Part of a small language model's weights: LayerNorm before each block, no position embeddings.
Each number is 128 + 32 x the weight over its row's rms, rounded and kept within 0 to 255. Layers, rows and columns count from 0. Numbers have three digits each. The size before them is the row's rms in percent of the matrix's.

# layer 4 MLP up, 512x128, rms 0.0603, rows 1-50, columns 64-127
099:163077129153152106104161167125091134151182112123103169125144131166075093120129174060169104168186118112144098156155186171086150128076175152149122158150124178148135108118154140190112101195070146
101:142125090150088186178110171120151122070153182141122131148118138139146228178125124137163061123068167102148115160170156127133176157177103096140104112185085155111075160090101142121135165113150132
100:130109086081148093152122173093155142113161156153131097125053159121111152114092117148125111174114165130131119161119105104148112164160114168041105078065108144142102099041127154081133117141110136
108:143079153181162196183141122117183151090067177122094174069108092184124094152158155109152115139141074145087071112119118092176194118116084125135182153127168132097086157154128115112129073121168164
099:205141081147166157106113144158093128113105147137104128080153089092132125080123117062097119116127182132113121105143119084149155150153142073099141154169176110113113154054130117125164096133080142
104:166118153121163133137107080117098148176161188164184153128173131121097120101118133123135172145151120136107097055139104165082112141110126090134089126144138167034113127186081151144135112157181134
096:163118139116138109103106143150110148074136108184140124145200082161119155160159118121111174211106143134108161131149098182139155138166117194106156097093069128152118074103194127107170165127097121
100:129097109135104158100143121157096147130189129133170173114079091118161176127140134137108187128092141047167146145096146143129133092140137138169143069162138146058133120138049149165139124122166100
127:128134091102106113151144120105092166195114047088113172182118158164119159196105129162129128096161132154091141076100111133121141123152150060087130111126094053088137164114163147154128162142162121
086:095169132136160156117165072142120119117159104213165113172099096119122127150164169068148128099088161147082151118063104139143161148057150124154157139151167078159154151117119129100151203144151116
098:165132180150162142140079116187171157111101092100161153155142120093133089084121123112114136120161109135135165138097105168083105153150097105135080100144093107114142130087159142194086125131095133
102:129089131191131099154088095134148112137157125096118143190101103156137109110138058081062089117140158209062120193103187117115132052108116116176100128074149122096132181147112175109154113123164127
107:154110139166141174114153083102125132124127135119104063162165119113135088099137067120075153149082116148108146114193188162183113144123118118091146086122169169118105108082063094149194134162103136
094:196114153092135188121131197123124166116155142108167079126128082122105139207110114096111156150179110177132132102185123074115084111110154121085174149098166133093152141102097197118154154120163105
086:119185135195153134116148147143201147161173116110075136088113134136150088105115123115119136115113130144100168150147116174216055132129050116145152176188165167132163125157139114090144136149145185
102:176197145128117167172136196147089120128117075203165093101158136150155133151077167168110183140135135081142184132133146090150123117107075097107166147147116134151109102107153103112170150099141141
099:157135151126105135164119191178171191109124164106164122169142159121098157107115131155145158136159108122133178084150179134141106144157097083108111080148118064121158146155119158119139130064192130
107:148145129096055071135143141086127110102087157105101100148145142168115169154136131125129119129204133163123087101090170093139116160130134119227135176146103129116074077061184110149130114053145122
100:105113077092214064136151136124147109109124114089110155165082130147111101162104077104110156141137084142110111144159120139111153090157115121148110195169167117120143127132080107143251115143118068
102:104165118156044120060181131195148144136099110130127085141107098131087152093127149126090142073104113166115086092108124100107115066144123098113113046019158142188139104134163126094097160179175092
089:135178127088075167098118100135154092073104121078099100129115179142140144163094154129129113157075178092094148067117130104079140136102087109100071098184065092165124120080083113071051114084159109
085:089158159120174143088152123155168192106161205139138104136151076163135154123088157152145098133142135121140125130169133132149162177160092136114174101050080141172116104136093102137140124154095178
104:147145159098124136147169074175169152091180094118111114164105125088081075139126091102129140126133131066097153164108131087138071095124184126131099061102100123113118156072120150133102159091171059
093:096083135163133124120154097164176097125128107157137195149139119228096142171121120140120130172087096154103149145116150164131120156119137128115131200131086125120119127114057116060149133159122133
116:126115095077130169130145088103168098100091057116153124130114084095175136137126089079083144085105152121097142149161116104129099105118092148163140169120132118125146054083128201163092137082157122
087:159131171163081136111157124145102108153190117166112212166132121184114077129192152144079167165159143176133180121193155113186178111145150146133108157073142134155165067159145179080194111094171126
109:142121096179089131124140153068174189150104113183131124088115182125171133100140134156101112151084158178123141103129148179170123142138148164172136176091126078137142098144166143110149126150164077
089:138126098145087156096110080127061134168185179094130137122101170166132129132166121094083148149091072078119110154156179118140138144139133106063113110154097045110065165155129112176091149099130138
086:152152125105102104148152162217089194123151088154095172132155140076132116115130100165151161093143149165161216187146111157128135110131129207165139101130112158168175163134147132089136136132178160
110:169152158108076125154168131146089083084143135117129122090196075121106120063094126140095166125139115108101057146130105080190150138119145139108132135131113092138114101117107158151104091134145055
119:215133176136158125127134115087138161163138131143124207132146138172150157062142165104096168149138145100161163129149127107106156122115112092140157185176115157108188152163146133130155078143174146
101:141082176130088118134111099101132108165147128137105129122193109156111125134142083154054166119113145186081188079169151129147168066112111132126084145139135154051162157115119124119106135156123132
103:185154084164091102153119169137069081088117159061226170179096133091131096139117165117156145135140118145119164155178126105128140095112103109147060094090094125083129085154171067103096174093139097
114:137142195109168140125060145169120097129109084154074125179140093149121155091090161101152101074154166158095140099205131088183099115117110138163157078186111116080117094139130182155178148123143103
091:189147088124143146121166108125147152141147154128139118118093156124147123136167097150110080153146168147107100169075129104076175119101145118104126125146154196086109142164153130156181177113187171
090:119129142138101070089146086122124139155172063143149093148133124132151087163169136142152149137119138137144170150086141147168137100102154117129127084092157069153181110078143159129148145113137127
098:099139107058124081109160153093150181141136168150178125113074194102125074120143115123061054117188147135153087100119133156141185133120080117142084157200090128090120196126145097099114138132106125
089:189058101150207093121154118170147136110175197114080076164130121149062128168191205102103092167120152122103098125123076077131142094091130142119109092152132140094152140114067133133169136110134117
106:105118079104149098128130066090104099144153135083064121137126095105146076132079119092049106103046106126128095103119062109125110089166136108120118117154126149086137112102110118102117103146085108
113:129100168157112151140167123110138081109128104154094155129168108147118098093157109176135147177143128147159212153115199155139137186203122143171096126146154120121166077096185119081172141101193138
093:109113060082107130170151172102108172162165152181099134166139137065144111127123195070102115164121122161097137086146161120167110055094110084128118099101137162107121129074125180159130152123128155
098:073100192144138157082170089104134154153138106158172151198125146077113179088130190100105088114130095170136146129084165127139159170066133154147132201082110120065092102116148100124105168168143107
108:101114046193110115133175131040053117098133133141158108138122180142073098120142096138191177129168125132124122145127122112152076151075114163154091149071162115085188114071079107086132144128095125
077:124043090160107090126135130076107125102132154144092160110145179161113080093151156123153065101101096120177149159117164080160152166148181130070073101069102094099115104099118118168161133110119135
092:092163130160142145138116094141148104129162097103136118171119111159202071150133173108146098193101065148143130120150055121135154115077182127164137060091161099112136093119061130084164105065174119
114:147113099120093115133156120099149115156152149146148119156131134059181126093075122152122140111095162091158112125176058094127120101072093095112146114170126138100114181120036113155135133110077094
118:105140107132139093120140100138159154189072111113137151133149139123128174119096108113116100154119111129116084114086120112125158164093104086127058114066128090156152145095113103109082138120146095
093:076118070079146080130153159065120122062148161151097115153105143106146132075166103154139129156101175135070073191163131086174145145095124145135132094110159185186155195106141120123114151167108136
103:109078113152143115122171112140143114105109166128088110131158164112132164098162114127146191167174172179076112095122124140089128120129082211129126160160147163080099088150109118087135146123098116
124:077106110090106119108087131139036092101144109141158114158105122105056138116076125130120096060087122143130135096102097123144081080092135101123074091108102096111105112037139135115144127131087124
# layer 4 MLP down (transposed), 512x128, rms 0.0605, rows 1-50, columns 64-127
095:195137107101109153082130091196150132139132104113178160117135118140100127141115114140167158160081183140072106112135138103132163050071135145186171085054115113065158149150101131119137134093136127
104:141130095097114145123115151165138144153086134156159152159157171112130139176129171154138146177131039149119186077189152157133151102108124098172139097134174134140161102080143102121161091173114150
101:163078150165166133163127136181148064095127112115124115132126149102163053081127111144183146126111149133139095175152085158162137127122101119098153103095138134183076114134170126070117066107156139
108:109165140165200101165071160139123108163104097119091171148135077115118137102121196153069126083184101171104168153180105112146096133078140116171161140078099129161144193094093052167113141132148130
103:120134100099074132099094137132113089129142087144121099113137151165198122166141124160075115183148113085130137204166081070154144082100132158138144110065073154164106137148138130197077165091146090
097:064114141156133158115132086076051127064190122114138075110056065157112087141140155125221155151174088094128172116141177100160100120121141130118169107073133103139125165117130144130193120165086200
098:155163070116100105131178116061139077136122125101063127138092178140131143116111057104169112052148123145132157138132112130116117113118128101158094104133193183163129180173113118141103105127189163
105:120202114093127142150193114057111072124155125107114113107159128090144146124135129155122117132100161135132157141150097118080199130111182105112166110114137156141200155139151150081143149083165101
119:169105128094110158187116144129143165105088157109161227149076161104037177098143113132120118103142123086124136153074166156089159183129178122208104097137126084151131134118062174163164139114106138
075:158134104072156088158122172113130157179145152087085109121176143103122188164072123136158156160202195125160153155156128131111090130143086091146163148120136143136069100123130058194099135188183210
094:095167116116097116118184127119124076138107155156085124122135114124155126120185103139127122143118147139116102088116151146161134094076153194118110145157136114117097137099126125110173145110107070
101:131089163118189128073169134093147119137119164088064169052120127100156125080151074130110106133106097095151142115127084180168073158115109084098128135124157086096126075114132114133178131143156188
106:131138113124157119118136128161101109108087078148142166153142119132134199094141141117084212132106072151155179214107153079164143118117153179166130099112133110076170166116136138065131141101166126
101:071118129121164112107118102140113078080098126066192176120179079059131146169146140153152113107108121159096083125106106139135135131100172111227097129099140147125134137011148163142125068125107152
094:112061150086129188123134132153141132106112135142116096150199066155142135158175139139099133088115111141071106154145103134075141088079125117143082081104120153107165156079170149155133084146104072
109:140141113071129141138178140111151100036101106130091110128150163125173133042065180098242097099116116107148107091112122122155159115128178127057119095147123131127101100136134145160134101117125141
090:107097140098155128163103127108122111141115132142106077088108096098126063104083137103110141172153180194058097144095113122151079122117144158179096097136115214133179095115134131147200081190094105
105:111114207134163154106060057111106158208165139139133134097135133133131141146154133178111136066080187127127231081122117148136118136121145141124119117078145118116139151190105110119112173112172161
105:058135156090205087150124141135161170117095120106134140135133150190104056110104123128173124171159105113114127161143094150143142096108165122160156157148113114092165155179132185078142116174065112
102:144122142145126164132130142093117191119167148122136080161101143151078160068130055058130095155081076115116168116164142139137146164184097114126081134145113129163141135175108136105120077111150138
086:177142127179135082143140129132113160116086126149074092106175104084113149140134136111163109129165096122145069170086130066209070090130157126119129145157196150144063119118103112073134144142119123
100:120134071133117140154125124125116167183144146093083158180108185120164128152128183147134118211112114141112135151124141115158107118173139113105163141128123145135105134185158114168090129132145082
105:111124112158131124180154153154155115132127104155114180141161162107062161109180148100112156126129081125139121152086159126095169097199109118108096154152144140167113132152127196181151138101093114
087:131174148109071115135059138162101145186137145073112100153181117127100084163109113155162131124096175149145140140097119114119151151112123122167140091167184132125145123124189090195050159141182169
105:116095128169137101123142196126131122128144128118122102120090083102136159163168114178175093169138035154100167087165102151111141128117120147079129083111133157115104118187095099041122089120131106
076:197169079119122137156086105125127155175098154136117100122146141110124138153101154095153151141102137163178171164115132156142104115093076091107140113236092099156123092152153134225148119126095175
120:157128118162146151131127163089176141137108108111164157106078205138117154066177120130086105197092110124119179108133137176179095103162153221122133174120112146138180099110128093132148126133146113
115:066118144079130095136148137084145127141127129165120107170121135088094082120142116193152072118186174134123155144153114156107124125133128140139154107135095168129131141138158167094130109143059133
090:140124162156100153139062152151128106136128142096180175072192159132176141208117093089172089142114106143183151120088156136112111130084103071140173155101192130151064165102126089135101085153128110
100:074074107138167135144141091151125109073117139175161158128072165075127170151110119119173079134173115177140134140106162144103114091170113177131139061106157130112145164161171175082225108084085171
114:137202172079117115117146060112159172078082121079106093145122135080048098082128126135128122155095144131142136133131087132144103161146135135155139108148105123118156079131110101091080177165139070
111:109106081151144145089123119125177062144141093027163065123094127131135150165112106160139132078096103121164127160090097160132134073102135084162149119128128121022072113127122102157112159166153128
101:105153135127149157127083109120176169160145124131124077121111104105084141120129089143205120107125112109137127122095115129116122161173122177116121115148132169170088137142106176158154079183125131
106:125144157144113195124119124183148124163097137163133097088079177143109059115178146120067086133194099123116130124116159126209130084176153082124154081144160079122159146155074162144109141090129164
090:098088137104113133122065139171153104123144130176141167090152136099132113138134098208183177120114176144164176066132178125113145130109124190128106138157203147183180133122156098183172084129086153
099:114154155113111127082107129096142132115176102152088105186128066187139133144107156097172096083194079154100086108155162077117098140157107174138143144155141204121164105125179124149162127115134157
106:171159134066126153143140177171140144104141150168113126129131128115097148133117094143117114145148166146123129082143190140113167071139153108093216088123171144135127192139158129076121192131110124
106:106118078093089115069127091084107085175157144086102140185151111153151120143171078150109138142141113096156151169097123106140130120130149168153093161139089044118150089180154186139097162082117109
091:162135016104091100100099138130147156161124140151098145170161166124139091122134155188136181147139156085136127156114137163131102194123168094068077111127138079180127122129124160143180129150143166
107:132122113086158072109170184132207207079072111117144135157078160159127128116098142103140167143144140130084107205126106099188130129113099113130109066152124140218112136110172150137093188188123110
099:119144184096121125117108127143115152122164182164166117092166093151193109144136092140122119108134159130087142217139085121085096189095152205111108131101101134127106115077181129129122150127171115
099:081086146148138094088093163146101082150095117104092130125148138233149118149148182163071177139151148146121112150129105156124117110084109126152122171066149147126138131093047166098133148078118101
101:086167117124148124123112168150087134151096166117148123106126136136095139128196105202107126157021182072105147124138116175171148197099127150174109151145200137138156175148088165074075098107112092
077:099158109168165148126104160104112167167115119159105075097194139146105146207171130158099130169134124143115112201087170140118121188139160125136084113105169134161180075155157117155121094180060115
099:052063119111140147107140164176146082139069140173176116152134136146094103133127115122104151111122145119123109111103174084155101128110179071155147146077144184175121130080175216150110160142095107
113:118103123142094152105065113132092156146182078133138134109194178129135160128187109149144201097164095105183157120122129120193079098158142129123100136085122106111088178175121146122099113133095157
106:176160159086073109171126166104078148122178097091105138106089084098081093156109106125143080101119070110165162135140158174079148085198113193096204056150101076101102111177150163110175130103140149
106:119111142119147116104172151102100131082122180120155112120139136107150140110141093201173138114102102130222188128139119099165103163115108051140131093089091118132059108158146197159093133193155175
110:122152157135096089113105101149159169176101093154120087102151212083152165076072136202109144175105157123105130111075072106128143103110146119112114109062148128143131121138121120144096126103153135
097:202162171116116116185109078110189144163134107100067112054117115143207101134145097146122138117172112161128100125171138142079112125175122153125161123107151150114128144154118116126112113082207109